config.toml
num_key_value_heads = 1
intermediate_size = 576
parallel_block = true
init_std_up = 0.0495
optimizer = "adamw"
learning_rate = 0.00181
final_lr_fraction = 0.02
max_seq_len = 1024
Each number is 500 + 50 x the weight over its row's rms, rounded and kept within 0 to 999. Layers, rows and columns count from 0. Numbers have three digits each. The size before them is the row's rms in percent of the matrix's.

# o: layer 5 attention output (transposed), 192x192, rms 0.0664, rows 18-51,81-115,145-179, columns 0-95
# v: layer 5 attention value, 64x192, rms 0.0508, rows 18-51, columns 0-95
o81 071:428493568504520595472488487438506534425485513534563561619564514463542466534516563474406490499462528499391487467563560555416517584485589526359506516479484526540475460434442528522472470493537451516354492494522476557573437436536509502479538514474449456568473543563547498476572449524510535430
o145 105:461509537530486632439466478449500452413423576505607555560522519449507424593504529479457503500496528544468512467552562553449518537522565569424479491490518470521444456409399496503475481502518486510355511565507477512478426421519476486406519487539508439592498576443547486521513435561472508450
v18 094:493487390547524510503447512443541469568560547402500488496546483520455525527482443492453440537500477471528528531552514575463572445458519424425450432522562510428558573539472509516548515492484496616457483507461480524555547500552442496597507508500490511495557510479611537511536516472596468646
o18 112:463501506478523557582537536516565451535485462397481507517574494436485452525452471578458522542500495508514473462482495426524486481541500570516517532436463575500511525431387591390460446463521445471526475437454442474575567556447455562503529541523546514460484460483532469515502482476525431490
o82 069:451512528472558544561515518533561389549461462399530535470577435493536482481422487569472554492528511504478437489483485434516504448497487556484556539414428534589534547508367589443529437460499454505538489452433439514544569515437438543447509540507548476477499454485453510465527549457545440476
o146 103:499478488486493572557530543490573436547473398447484507527580525438470447533422481601465522497503463547469509459522451442518491485535508565549494511421446594501491515422397571429459433475545481469542450441435460497552513546480453546517553577517529529493487487432511481517500504474482413542
v19 103:499497535469602518532467459467485492519462489570501507527475490522411564443504575521428389485499463440536524451416492498542528548547432487513489472408451615484419515509656518495419530506583515522494521578515519485454448473420484506503498456378441526448478531503509522579496490422535515528
o19 109:484556520472505514486490452525457523450546519519543481453493554472560548429581493461473509491521428485511538482452456453448465530431535424449454457481484455595532475460616571575462542587536418527545521453447526437390537535461435563520511561481480419478527393506506487467456488491425535473
o83 067:400533566481552436512493393500490546465481534464531442462543536512516543435503548455432468475528522514532553485440474480509446433402489463397437474440486435653536503476600545531524524555544448547518496544456543481432504524497457554547535516483485429412549418422490491508453541496470553479
o147 114:493587458456498522504496476498503510457541468537515503482486536498548568424554524448461514469538469497547484490410510442452455527459533437430441450505469469592529464470612616567437529597537432533567521471436561490429494555503383504501499555488495434413536430479444522458475561474451526467
v20 102:525480439536488511518466513613509541519440539513479413559569514578518571487505444495563513536444497494572476512408482508396528484450454461478480518457666647564420574461583545453432439476487458458504470561469457555524534503487511496583505464499470422445505493473498575498490502554496591532
o20 115:492585545456567560557528498513450435459551458530522459531560471527576424558506559420510448498488449543428463507477556550503546512537491461507515459507504403563449615473562535582526521508497506420492473515574555496509504469392489449454424604604523544469496529531468604501449516523502522457
o84 079:533620463426526542497582467538413455446543496537508482559550501487573432605481577437530477524512493537404454472477531596470610523570449480513510463491497443569470567498537540537548499510512501431534408555537533484500564493429456479457465616571529558477497497484441592521423506503490476491
o148 113:489565564476578542555507500534474451455521473545533502510555512515572423526507512439523416522483421537471473509493560521506524515543467446492465467522485466559492613470525532562518532513471508424480445468589565500523499473392508466454437625619509490467542558514457604506479500509451488501
v21 099:537516517482459467388489453461513477532486438469525489462494551438446373491501493436497532481509485513498553468413551570460428531611466508547433462443429468493505492449456437533467511603481526534416521511544420552473486536524524518432472553536594484569520525453528497485494483555573510409
o21 115:524473499458508440519412436569545481549399524520483460542482586502485509475514558430504507551482568468472564580476424480480584510541517473430521418518390523521395632553585429495454477500496458506467426556489466455491541532430494431513515501524560498612546546436484492444541509581394445585
o85 070:561442488503554512514434457527507458564401510504508473565462571540489496467507596452485506517460581470438603460480414477506532549527489437412493436501418543487366624524582430476479499471514455561410434554510492501488507526467491414518503524532538482605490456401484485419534470522411460553
o149 108:517467455483511418537378437562512450526392481522492482561508594468512498463506560422556483525490575502483563579453444463480542483528517477414527440506390503478428620543556412473484496499501493548466452527511496457444561503432497444488482514551560505610554546409507521434534503599415456574
v22 101:453479598491465571478557512513553553506481468459496552583509501523450573548548443533574487551425485481450421463529545549525439467441517476492468496526546508497351520476566529536499610525450428542511573541455626517502474477505420594483503519575493521467524465556459576439511555574579437412
o22 108:434493487457505485522475398480599535467446502506451399504433475458458486492434437514509423467423583493465526507546535520595490466521512551523477419451510491497519517530566521597536563428396457491452570450503576507589542439477522510517467500520513451560444547469543454471456409483563503571
o86 075:394482522538487431551409442482588574444464465556505377558473510465496486462416500451481431445403466521439489474532536545552482485490567524543488445440494547501491504534589524574480546393429394493517557430522550483555454438505578470514501516504449535506491554525599486485469391465561513532
o150 108:445501429449485500499484411490615566470447514501476452494436512439467491548438407510542416463422566492417513505517536517569504467530496567515449412469542466482533535507581550597537578430402488513418578450505541501610567450483536523500492506503484461565445535511511458475461438510532515556
v23 101:444550500538511522424416487566501475476477525499369551486553488520441427492497496410481525520517573483494488461587550571456522498452488464535525587546488521448471497496459478548487519564537527529480415605477528554425515494511348425477448368430443572489515491525460518516422516523418533557
o23 114:584504448505494463463524482552495500396546495423477490471533495501447473428561455454451544408517467440538424539468508601491512506403471606524532547420458512557428593453450619519537477490509535578454511522491472464502503476491451520564360466469469601502505465528443563576449517539463550528
o87 075:567531382480514471443525511556563511399534503434458476482531480522442471487619438434442533433531478432526437478454490568490473507422487614475546510405494500564489536453427628502544469503532527590491452501486493483481515443493460524551399479442464516484549433532420543516477519580462548519
o151 105:606494452510504489428534462556467526447541508428469470469521501509436447413531444460491527419524457444521443517495507600498525500412457613513551545412449514530394588451452608518496504498515545583457521517500468471498529464509455554553374471438447587494496435526481537581451495556450572511
v24 098:613424570513574511541548554557519447565509429482465445471457538508551598515469535507501499491582483462543416586498541557504434486503493494484519508416491430489476469496538494485446434474502569555434521523608504495546416518522505502497562491519518589432525523587554495487552506452556545481
o24 112:464470471471465502447452463487422512509472493416508464431550493466520475657496441471542539512517501554524461527533546485421547539491428515474549488538490487543526478509474552510568521521453533473618510559564535546482413475637590404471540557582500491419515490475522540477523451576500563462
o88 079:472408419461503519469452471485467584486479530408563413445553514441513443680505414482503532531548471551488456486489525473458534507486463532484576441536532454528547467449496544573564529521457548511606518588534542501492419457584569453417545551581502463421443528497497561427502474572490569515
o152 108:452470483475433520426486466501427512582471522425464458412557499450537464686492461460544533481543487534516439497516519475409544538491456543526539495543470467528536510499471512541523560526499553509619507555565575553478468489615582405481532561574499504419506496467535531499552446545512591421
v25 105:483483519527539623549528490472528555522501451472493355420528494523510530586463544405524460555510498469409498496553457445529524498483504471475563487483470495524608452455468596456426547406454503458511463551585501535472478527467473567479443505508523510538562553515437468513503557429551510431
o25 113:428395534533449489509463468464451444410495509560504440508513467571452416492523454464548465526590503439528440539596511539381480532655452476626496453411551556470602478504443402480470545548557473500485524427496463505466458497462564488558497472455467531590483470489474524502441521411556491540
o89 076:422398567537418457538467410536445447431545517531501454490541473525510457522495455467545482505547568452477477541585497583413531492624478409559471449400485565484591414502474427446457544580556498452481543446477480527477411511423549509546484438469499544557443427528532490512443525423547455548
o153 114:455411541516442495527450493471464430458476502550519457499516493614455410503489463492536443487566531413461478495625554543367512527673461476625504418438596526467598487481465423517459537528591517475494496434493446512462456468459508497561498491467503551601497507501448503511459526450540492547
v26 100:475531494446538539466453355478555527533371577508544544598549543505532519524585462523491507464512533473513508458534578479564409497517416526532519502469493437439509442407452496474521507453486457570568503481469517448534421502436560533490516489387459530450562508600598487514393503507438439504
o26 113:446518443482509484511448510544461464547478557447542483492493497515545480515522457557527494417439599497517497446502493599455594506592596428469567494502503481515441428366468576489446547585490448484528527523519491516352493556529538464488588504438464461564537407589423495528468434495426499423
o90 074:424508429459495519495439507484504469536535534442466482523521504497508497506478472563549543442433610482530490454510531613422638493612585473504519491495484505472432465423484584491423543598541424518498515512492492486352498561549559444556596492467481470622525418555473484563492435556455497443
o154 105:434517433486529496517444508518452459568465541421577482521510506525548500469548436508487504439480604467525526441490510571427563490594567457443565477509491448532443421390467554444457554564456443487552555516541500527384482531520535458498585463385496440536525403590442506524461436516448505478
v27 093:496537560507524488595555523586465391450567473414549549494488521525501521488558506525422469547450433506476490584535511398523450464411438464507518412484533498491487492504535476520475491456565496452534487579413460522504456510531498455382501383506493483551517533524470446488491459558455460486
o27 119:482513558528535534421432477394399576502554453446462532496509558528479552521476441493518552409565516568494519487549482529484518461469527517488444467493548513525495576549536529511492576501497432457527536472496440450514480536525598516461477411509510514494467501415442534416493494532490481467
o91 080:426525527517573558354459520384361499511545490455549540492503503522436577491440533538516546434544484550504547515551454536465508464477540561510441481482582533468545574552534512510479516512485482474503547500470428495551501534520558536499464414562484513497448496441496538411475479513482453482
o155 111:474509552570542511452420485449364585489550468468431540453516564574491513495455475500526542425592538549463537475564483509497513444477493488523423498487520482521515541554548550506493593475521477447518511467504454467495471532511594513415498414546512551497494476437443519386483486525517456479
v28 096:526484528465506532504430540509496439524455469487530443630547553483552503512539555531484542551513477496539524544496501482496521528452503471388521464495491537478439521552425399483421550475452477493495490612527548479472478503620552386513459507541449509453501562534495534488517526414531443450
o28 109:514476487617467491497471601501625454507446549575500475464430541527562540467562414462472469482469491558474453469519435534450510406553469558427522475559483432456483544581504516387530514497513475491525645524545466534517555383501538569442473547649463541507448469496488499533521495501432557478
o92 073:537507504577445464432481619539580441480416507543473464475423472555566528466569341449491514499434456548490460462574427524427526452565476510415512474535522471480440531593472501408520433516509476537575604541518444528489652393471536550435462610644411494497494454504470488543524507483487534488
o156 104:535466492592468467459468589502624433492442548541499456489417554537579547494518433495448478507475511555490442476526446539441485406558451537402536497525497487452439556601504510406549510532507420496502648542532485508525549409512566536455493589639460524499446480484492491528516478502408556466
v29 099:493393503514592482577446559495543516436460469439414552541416475481423499445480516466496489536525500525481517476501496465568409484528421416423536531447465567482517490578469503399356555507623502521517576428510561471461523411438494488562482536503528500545513438466377503544409486478509547545
o29 112:450458442540490422514487522485430447462444514526466547467473505466618507498508586510569601559573480502452546537435512529441478440402497440456396554523506490520548492463387476487543500431524522448507497572395569481466541500531599426582504595570439474488492500431515614580397507480579522500
o93 074:460531425529462423535468573497462479501439507562451527470493595465639526547571562529579625564525505518446526502449510470377516455424519435448451532492509504443530515412380478516519506443540519471525520556386554480530549458516599432573510561561442515476480522454467548559432476495512522477
o157 105:493457464549528449553494534457435476452446513529455506454477522454635523486503573503538625556548468509420535531439543522433508438414459453432442550553509500542566504465373460493533481419523497418510494552398583462456551490508624453542481564545462482473490488429515610579370512479548571506
v30 093:496464538512585491475549473470545533526487486398527494443468418477531606467455451536563567506539464464566441456513392430357519567528530497572589557577555508518492443417479450456531573446484486510532455472426486475597536506529438637508466438467504615495502506542559432497508453643601449500
o30 113:585579442485497534557486500520455457503433437544488518486555519465443515582564468494520494504428525460471543443580516480466566447521461567564500502461558463402468528490449469521483443497529434551568359510536517456507474511525489514479522387450508482548479518543530622580497540551526455521
o94 079:538549443480508567503519452490468454530386513490520480428538474518444536550527518509521493472423583503514576492581538516487525410526445533546526486440587459410501542495456425488486459508519466571541360565567557450500474504552472521563534415465515464475471524540525549569543610549487475556
o158 103:557568437497510495563449527520478440477415418542514503491565485522467509559555477513527495530433534457519531456544503488465570449497512514525556497458553488410472480497421467562516476508509428592602353525530569435555442502566481486469535388464521470511453517556549597554501501546563442520
v31 098:550515579448499440476451537508508438396543438440511566478418452453543521537481435446544512480465478501548481520503484524612549545560538423458527493559557593512514576391519534550510542524422481553490462469555448484515460549463488484662493490483508358461502548544572631472480572538465563551
o31 114:474541490475432457453579455522543385561509491452576495525476438529530513495465588426482486503419450498530446443549500437563545506436475468502448515446490474436570516592559511456446461546510503522437510439512439423542405514601546519425429453494514438498493444461501498469447479541525504599
o95 074:471534504507492470407535453507543400507500448475584486542486483539554547475475534466466505534458451503566417466558486420522567477459482440503449542462495488385499506610545480458510477520495468518499524412527477448483356567620527518431448454494460474533549471517538588511464443546469489567
o159 105:557553495464434478435579431509555394557487494472624516492470479486523534489476612413497495454427483531559449454567512414591586491450469494489445489452497498494555526533555532449435466499495488523479535446489423476529433523589528513421433474488532444525511463493537509477491513558540521612
v32 100:445484503480530409499426495508503460542462541474500480555591505475445509519465434510547535470469507439553431520560544565438415429482469590522494501487508444579516421508594534521459464486428472536629502538593605542506547562434565521628533573566530515629543577437506478458420487510411417467
o32 114:428447452484517500480481433572416516541575443521540502534449530479589409553545496488490548515458514499546437583483468496591418449468507544527490453445518467403582482465496546449548533594529540543495429436463507487445541443450428491526489566482517565510490480589531464459592497502638500484
o96 070:433426452482498467539432395552461537480566503514519466526454468466557442575510438497520531517481465510490452555508425483601410443477504551554516444448567422426538486517452554426519530588562517483532471419477544505462505448452410504475524550495542531531472486593511443459547492490642466550
o160 113:440474412509485511482505485548395499559599456541510489563470505467554454553556490460488535520418535439539475599485495450531425435479531547522498460467497453402561475479469560437545516569495535543480427421519525493467512436461423516528498535496545565526508447565515475448600455515596499459
v33 100:531567530489480457580515523445529490417587490493468447623540424551528512514497460421521498464539493409436542511518490514541518443503549570538488520570469527420658542558498508474498480488555501538497531573520435488479400464488517437471557606502469470579547452547544433590548543550559541453
o33 105:593537519447565486516407545460479566543486431507454489533565558494546483427542495446473544465575509510533500543502551512468369479547514500510480404599608604409531519550468566479560501510548465432535491457544457498510453384518509489478459537497562559522441410466486501529480428553562594483
o97 069:568521502476538495540389566457490552554516407535459441520625556474560441399504554410487520505522499513530466509493540558468370521551477485506511407597572530451513500506458571523580490505558494501605485511512481430496420445556472480516488535523534529543430445482489471499399434594517607484
o161 109:584491546489564483504479502445526543599486473504462476528568533455559473429528506460503533444578522494514547523454545510473409468558493482498501417614589589447515498534488538473525545514526480448524474476526469482503448359513529495469434527495551550543395402481508556552519482566540600480
v34 104:461514480461581541454419452588594459490545405483422548544501544552443488497602525479488445521487534515625439444575505407518567533557549485600480506530503379536546418536499478534436508577538552443437529523534503552528494479438502504462477472450513564510433541478499537501562353495595533520
o34 109:561510517462524495598528467534523480528562409510472490521599502375499555540451422494483475534414452511526501443489574472478555546601493570440527522407587517464497539427430502430553538509508495560472506456615509532500534576433486415498524481552511531526482593516506558515485530535521426484
o98 075:532484492481525478576506439542514511588524450546500431554610449397473536471461455486484502546417484489598544494406576489506488583588482544428568515419568491491467531426440540380542502484540547596487517500602466519501481494473504436533500425540536493477453581471506572526504545557496486515
o162 106:580478431476490487572530465515522518529561424503491483544601531369508548563430426473470441504446449499528527426428580464503561567625457572440525521431526512438526538412394500397559547543532509579487524429592547530508501577439479416496551472544513516524473549507487560513498507567530481468
v35 105:520535556567644482539516506532404592458443469463590529478458455461539570533506531530430459452537495531551513529588463515446501493563606534462566475512575383487501488574525504504543482553560530491476550475492513477511520560575483508522447478464418385534489389540461584489458468484487513582
o35 114:500531510485523543498468499472515590474478533573510545434514557530494472410518534431521547471443417569518490548503555443456412474562504568417547573467568513450537463533533447541505548561542544657453473549499528543540549483511456509541540478586570432391563455539565514504432476507498501542
o99 080:547532475446478522494443525500494577419524565571478559455542576489521449426502510444606577502420509539464487506481546505455445492554468585418606568467538460458526470547515482535507502557566575677484458517477476527535566478490452499512523530581569428459612480536534481519459483493517494488
o163 113:490494494489544535503442510483525587530456545541551531467481501527456488398518535427483540455436406504475480542524515476432409490552497574470533600489581513463509485540553464547511542581556524635442472560504527498530536506512470499499524477575537452416575455578570548504466484503515508540
v36 101:406494540472564558452531555575473451531475534544591484498477567430470544461489589446495554576428463454515504424531504496537512452574526450476431458481499507455507392500461482437515523479400491444470479450568514524568525417425468436510516559657495540534474517444513422391474550535487498539
o36 122:436532479550506531431462498468424414492503570589522537548470519467568547443430418526551551523548530448449472460462450526459562485552539585459422469431510545444490486470514431426495425491445477598478542474570486472451479456569474581506493590478458499419474512447486542413555562486585547580
o100 075:454512482572513553447528504519443364498518580546514480542490489478609545430477395516532502528536457459468493481496488509491557457561540580432496462495512522457490432464525413495525431479405497568499547485554541469454507481538476578489506576539439511429474460473480551471525517501622529523
o164 117:441566486583478492455461509494439412476511573573506530531489556479571523425411475521528533512549553452462449448459429514471579492551556559470447485432493531447472470450515438416528433507461479591522505489578496466447509437586466583489481605503450508447486526467472538465539559465588535558
v37 100:454477528569562444578470398558453490475571481511479495491499463439493491473548447478442440478508512484489546399535588359464506479482503502412506427492425557471510433517434468495454417517527551542567450583459448523574537503497423473512546528501485458516367490527437523467509519554542517352
o37 101:547538478568555540494506417522519576484582586553526522480578502464499447522453601525474505442560492578417484452509473495538471508449516497561416487388526485510566516502471415579525490524525410476524513423544460530521499470453402468496575603460341470548488474415534481566450507580474457541
o101 075:530552498608548522461491486500552510486545545557514564469574486529451462530450573536481557436550476529459432478514490490521489525478534471535424503445518549508530499475450375612576498546529468507516535481537443539493511507460412458515528656462401485577455492403477478521459520533490460570
o165 105:543520478606560527475497402546524541488566558530533506477578453465496448508448632524478522434567538574409513426476461478558430498467509508524463498383490548521544486517408413602512483511564411530545486493533516528536483456436402454493571625482358453513472452423498473540445511578481435531
v38 101:445436457586517508409558533528556525425549501498460536528476542552504469517350570552564433583468514438484510420486526555498557417411549550536490503448464544506538462439487543466381509431548510485497531461339436514528509454505497553498456512565467382534424488478512424467515453545478595535
o38 116:443572510500512558523434455313514520584516523460466536546471504494485475481512461421487446583542462464541505494544517545459522513525448492508493594440485545551392472463426463452482405485605494546563602447481555540493481504461534487511446518559511511563466391565514493491473515521404458596
o102 075:481576518489517576553411495306497504559549433471430529563453496485504499444465463402474477548510480420546498499539511508490491504521478491530476619444497562487353518432452500484509433473577507506583628445495517544542500459486514506459515512541480513597450367561554487502473533539417474569
o166 112:414562541498522544510427455324533533559530554461474535549494470506530502484488468451470452570508483488532482499540546544432533486518472471497451568463462530543401528466399517418519378494616510575565626428506557534499491457472519487506439537503536444588471429546490496486485549515428463586
v39 099:491416541532451586501468455480497514559452527493539628472470520405463427542565460467412446502547487510500448426466519538523503522457540383484538490500522539557493479563508432464492459495522476401467431530546553526502493506563425487561569491505483572492535457503509491503465580495470542509
o39 114:567424462450398471536540488467465488487531465517479524443477549470454480537455492499444518459440463530455495475444441476471483578564540546470561504519562471519508544493512575453453527400528479494525541572426544594491462519536437591467469539483545485439511592490547492455421431554455581535
o103 068:513416480523472477556519475464474456452534516478468527432530548481463454509429490477420474475446479570460541517413452466476466551552520532462536520471536457473522561506426535454461494428535463504537554566382613604498408497547470529469516468490560524438479558437521536464442438540440625521
o167 109:592451471448381473535509483445495470524529458541486554425460574467452461549455521509458528493452474493506488472445461453424471596563506477464550517522554502544483542493510557499481558387562493516496512583468526549484487514544414614484449537456527430434502607442564466495418480552462607529
v40 100:425486502546451548530410450483563478680467539546494437487400519504491516428557438549552536509511522521459490542562514457518448397477455575515427479587552521496434547574568542509511483571500469561389465476458511601546488454478531505604458440535522509545516475441504467495487414499506452515
o40 103:438460541465454530463392587502473431492488540450519451476471473540503536490485431464509461499484516466438523416431556568478470514516508516507482617419514470581558520486552532549525588635461446524444537561454451560562535561511508432477383495512415531521474403444555443445468420438536453580
o104 070:479480581428436550503411533514448462448462504469561451402488484562517548451495432464518490473513454522501579472460514506453532461444533544537465620465583538613547513510547515522529547595525425493458523559510447538577607525474493450474434480445424520560453389436559436434485452482559434639
o168 102:425489504484441537454407589547471444498484545458489500466464495570513530483541471506516494476495516459460567419450524601517459489517517548518495608435509478552565510516553512583508591573445468514450535592475463561539537516537539466482374504531424542526488398439578446475444425456546426580
v41 098:430472468488567614544513539561616558498496524469498515493408435429513508530446551420457536517414479468469448475462495507489482522524528432520526488529566599428437516452550585572607483467510506568506569434511471563528495506550541442482573527443555483449492412501494485609491442541550545497
o41 115:538500389448441565522528564512471464477440553463487527556486489381451497484530519488542399539537529603475485489430535586560352426580573503470473450534478560436551461526489493461510537490541427499531554474511404536680511561530482458578452516465432582491576465522470511508528513515444532487
o105 074:498512393457457547553523551515496490537401569447487539501446449422425551483507552520465420539504581618475532477434489505505389412555554554488441483473474550425578479516529486485542526505511432560464536559489397475622500542522494484591474506502463576452554481522473527516545511516433497510
o169 110:575486446473424546535512560535469462478442540476489503522477492380484464477487524490522416553529533590477511501441532565556330445609573534464489467552443533425528462530494504450560538478513430538548568464508450539626506553510460472552461516445412503505631456512477465517538492497463546514
v42 094:521477457549528486519559522523549451499428566420467558578526535520524483616512506413545460572506578544512495520483518465415393464550550432537445436474507494448423550482462537498457424482501493429502523499536557572527516538451464587413505416509485552529569486498451521503422529547483448457
o42 114:418534521407533444487532520479517496496454590434494507459533505501452517543479445508554468512437443524593552473447598500432485589568552562460530507479383500415591469567485502442621450464555498442439469490490465478431443467550505619585502550455495489563541574528429588507411562542474443472
o106 075:415581559438549467502518431564545498481474616426563542458525502511468520541499470546514474531402432500615555440471546496435456529520518499485566527501382512449562495608483471465594456452552487423489534443478450448429460460532496553571426523424500478533582631522437591558438497494468422497
o170 112:456531558458550450496504516515519462502480554468451492473486493485422489531480452470572448572407466504596560478475615538441529582567540542429536527453412506435569450555496498435634447469548488432426486488481466496423451506513487635530527564464458528587532524503446572502394541552499449441
v43 102:498464498433498579577600565400496551526482482477445436556391514410574491550492547443420505534506546482442567534482435611444461538494492521456521398506472481515484520510517530500499537501462533480562494567554494561468527605422453507505534501488503424451540439420552495518522531598602537561
o43 105:520528465428523445564555551485461482504521578506400520528480461480461522446570566549569486442525473507439532527483453553453373593453483538585401466527588436568542513504508487468585421501436550503478469430480586472503461516534409543426474465474483436563412570448494488550525550533551437554
o107 068:503499479408524423546524506469502483529528579516421532521469426508422553422510552537567512454529487465397509495512481592509423558496510515587475482552552439603500574522481514430592445554452524499525490415497584496487427534561408484455471482441510461551442601487515512584555585466576435500
o171 109:517502505450514454549566560506456473526504534486392486518475486486461531465546588551587453439489519478447593487458487550474376577474481542517433479503555412564498467495534476411603413501455555522460474452473602491550436546556428564434525458497483423540435557426485479533531538521574426548
v44 101:478509540453499521578551511459497530451509478587460542531560553555427443567509605578497580528484516540481532526458474460492521500478467464512519447499558486482521479491578522503518556572507450443554590502474435528528526406484401500591462498591488485495550598493550552517531456537503508540
o44 120:540576442504481477510514495493576424409453523532476490508535442500479457539468462524521515465495477482606499446539458514501570528494559539441556532552635402580505514421610564538556454462609481491498562422400535466551506412474477423565484468522444552472487497463479498497580497483529527489
o108 074:543553474493536499543522449499610442486471506501581477537597485448482473493462481505512469448514491478603506528494471493502559523420529500392543511549650442600550544471529528530555450458587454477479535443440563459561475393443515460578467494521454502480466524421447476526571515502556538503
o172 117:527609454481489485480498499444562434423454524562485503535538455478438471550473466516498514476477474443638467478541469516490536524507529558453521498543640419562498517405612535511569453472572460511530577435382512465586498420443441413603469507498450528441526491485512505484588472484508497493
v45 101:514553477506434473545464516532481528470439560430473508546470495475406533445577507548432522539518456460453538562542498437515516484530559497544462436492423474492486450403590566568517482442455512520422469523532550454497578478516419512493566438612408468476546541511497408574545504471526475509
o45 117:523529446577469488537529590428509515455585508491482472559506457508453496478544514526450479482411450456563537453429496605522535450505500526463571451546522531495629523588478500440476435554431576446493462506348474399434472501481517424465544490530372471459497518470485508591493492539559541560
o109 075:529511436552491466510518601450536553421554522475571451533541439513451518509541508498430493466438437508532528468426516548508494459491493538440556480571503472526570576548478460470481449583432572444578461509394486387475460467484539469478539448503392470449471516439471563564495497592589528595
o173 117:516539406565459470555531598423537525455575500501441453563521482502470523472558499563451498510448447443569528451455495617524533479503519527496539449581507495437610555551506529468503408540441579444482451511347459411401468513481529429461538492484411436470512504443490524597482476572532541567
v46 096:509431474531543469541424585428472605451543509580480522480491474460559521463509483484500528428440579468490549537504477528509508490464504516436535391542518468547415464516511472474455536482470484413506495467563530603458484515601571451517322472543584457458478637512482475475427484517527465463
o46 121:472555513575599457520480536517491491551550564469418487519502536472442476499507480456502552497394557594468488511514378494498475627423399531484452528471629516472479446469521599491475489569492417548484536421546491392474502496517522489490517449508555558476474427523459484587487525546551443461
o110 079:469554489520624431521513517522535505587552554448430482537476545435439414528535432445542517523449551584445487507460403498476458627417431577512447513450657519518505483486448604478451491540515416546521546484510481408447511480511539433468456481511505521487484474473437487526492530542518433480
o174 114:472558529592545444545494508527488510539561561467406504489500551473456505485491490479540558491383569582479480486566370522486522612415436490510466537486575524469519411437522560459490480550511415551470515422525506406458506488491510528495499456516566553491520406548448477626469493522589432449
v47 101:450516532534533458486535484493512438435575523506432576521447453498481510505527495559510477455482464560568478503568496459427510483485456510320490413503514514481626515410564465531525437501524467461536484454555531521467468472529535527520428380571532459525545475525551484416517552440538508428
o47 120:483521469502491504468535430559487581469376480507428540439485515510414481548497493464449552422533377535515504509555592534470503504513455480467513481434529396470519460571432492537493482581525477512495540512473411519446487609495479585522421486486546516459500474502501418504585563525462470459
o111 073:508518461486478449479541408615524601488364531510501512465498493479467460577497475481440529403525377543547471493507610550494487483495464495506560483435523427491490449547427516491503436567494470497522496530467393503400523594485472533503421490463556468451491455487507497546605583537496493475
o175 120:475502439542506538483495514555488542472417470495406552476501557477427486537520505461468543443511354523517513536548599554488499530489455441470485494470520381454519447540419475524479508553544488525470525478465384499439494606498462596550415473455546519486512475541520428506563511504448468419
v48 094:564532537559508521594584443540493530470479559597465478474461527532420559485519482501465509469622521526456543465490574603454462432494518515504476507510448468539550551473520466508546516499404530524525497541610520525526538433497466485448530416500572524471532497521556545532433478462519472452
o48 119:445473540520568482422465478456497400547391527580408536483425446509533575575461470486503395513496535548469460530541527490564447476491493427519494514491413502480548506464524489501527521465480497529574444519473533556480525513637486504599445527572510522494546527417559484602501465545497435506
o112 075:429501584535519472437511508438466383531429487591442590458469461491533606506478513483523430477465491486469410589509523435561517456496502476496517446498395522517515505438521549485605522441513541503596504529472539556495575522606510539572435533527509546499573512484591458600464483474533463535
o176 114:423469593479585473431475458436487393519426489564434514454450470514537572559450440490532413540507515529456454566570489523552434473502486472529442482490432508494548507462551511526557486460464488493593480545470529525478541491637478517564415555567511511500556519435559456609455449569481471515
v49 099:460505475603467457513585554434490560608490357487498492609538638487529563454421501402464528385491472499510423392464529495501521434521538486495494517455518447516494432527542518488543489474504484560439518510512470415457518427484491445404438507466481565456523637533476503479383490488542550470
o49 100:522479447465531391509482605502541507416393424532584482619518510468470546482483628539548576491469437471514552560574489561478569530499482524571540544580524554529533507476522487531494522479481485475499482426499482543434421410573427519524384588420464401475506511470534467434441520450484508495
o113 066:504452430516558406511433620500571504433410495490567549605485482453442574462422591563531583530459477475461523590580502593510526502517509579563536567579547502470521563470546499576496474494557493474549472478463455512438447436586409527497408622466533470488512537473575495435450537452447510521
o177 103:539477471460510410524465611507531520436413389551587479575528515484516486488464612494549553462460450487522557523562503508515568475505490480547531501598517576554518511431538506550479526487472506491471482402505515538414463457562446521520396568458489321467504508492492448459453485486457504483
v50 102:556479497588578573559496496487472560444455547476485525473454472449476453479523420405526546523496560531500491451494547541448424472525493492429557504550493418496472480523502505533490372518546533420488481452458485516423477477495559508501503488473377483477487573567560490605516546486465513511
o50 111:543526457508540521528455474554498406481501469538481567497430498428527503477475501428508486498473621417527447466528520453458445454457414515449592644460530447478458486479588487508473426535480528518424461500504509472561452481491541342533519511464484507543473503469540445556490444592517482466
o114 071:550530467465548537545511459518490420468543481513416568505402516403534489476496503431527477488483652400440443478495515521466526443427473566423600612511510487433459448468573464509452424567484539496385406488446494467564472494482561408584573521481481548608504469490572452503493445566480464513
o178 108:559544450495541512556466487542458418483498459513469556493461526417529488452505487401522459484495603427507430449553510455428466468429399545476552589520505421511486532503605489492436383531499554507430445489510495495527489442506536376539514483443465491599482510475529454560478458574511470476
v51 097:415459478524473457498474502482570449384494555512500490446448527397506575531509442502560514525520462448506559510451443490502496470516460546548411520467445566540508673587485488453476452537441547449459548466524494403494566478519457443490480436534458548528569498537403501496471507570540506495
o51 114:554430468452631472563522415577500523537531462496484460509446452573555478553433536536515448503509467591591538566486482517519468485444416494516376602571485524451497451473503582456421538526556491454526637481563466468503517504515439523542533554511492500466447527426433550499476476500492459463
o115 073:532455434443610482555549469588473502509507423488507445528448396570563394534436497517505460517569507555531567532494495481539406476440373465522367607566527495468496449480530551479467577509571498470485602499522474500469498476529461523463551590521517490471429546428410540480482524508490486451
o179 111:538451480496588474529503437601489531514505502527488469516441433570567515559425571552527458539485470572604526588486487506489476489453451484532392601544462545466495476507510585464417510555533430424516619463578475451484477495492442503516515572538505526455445544437421543541468486511529482403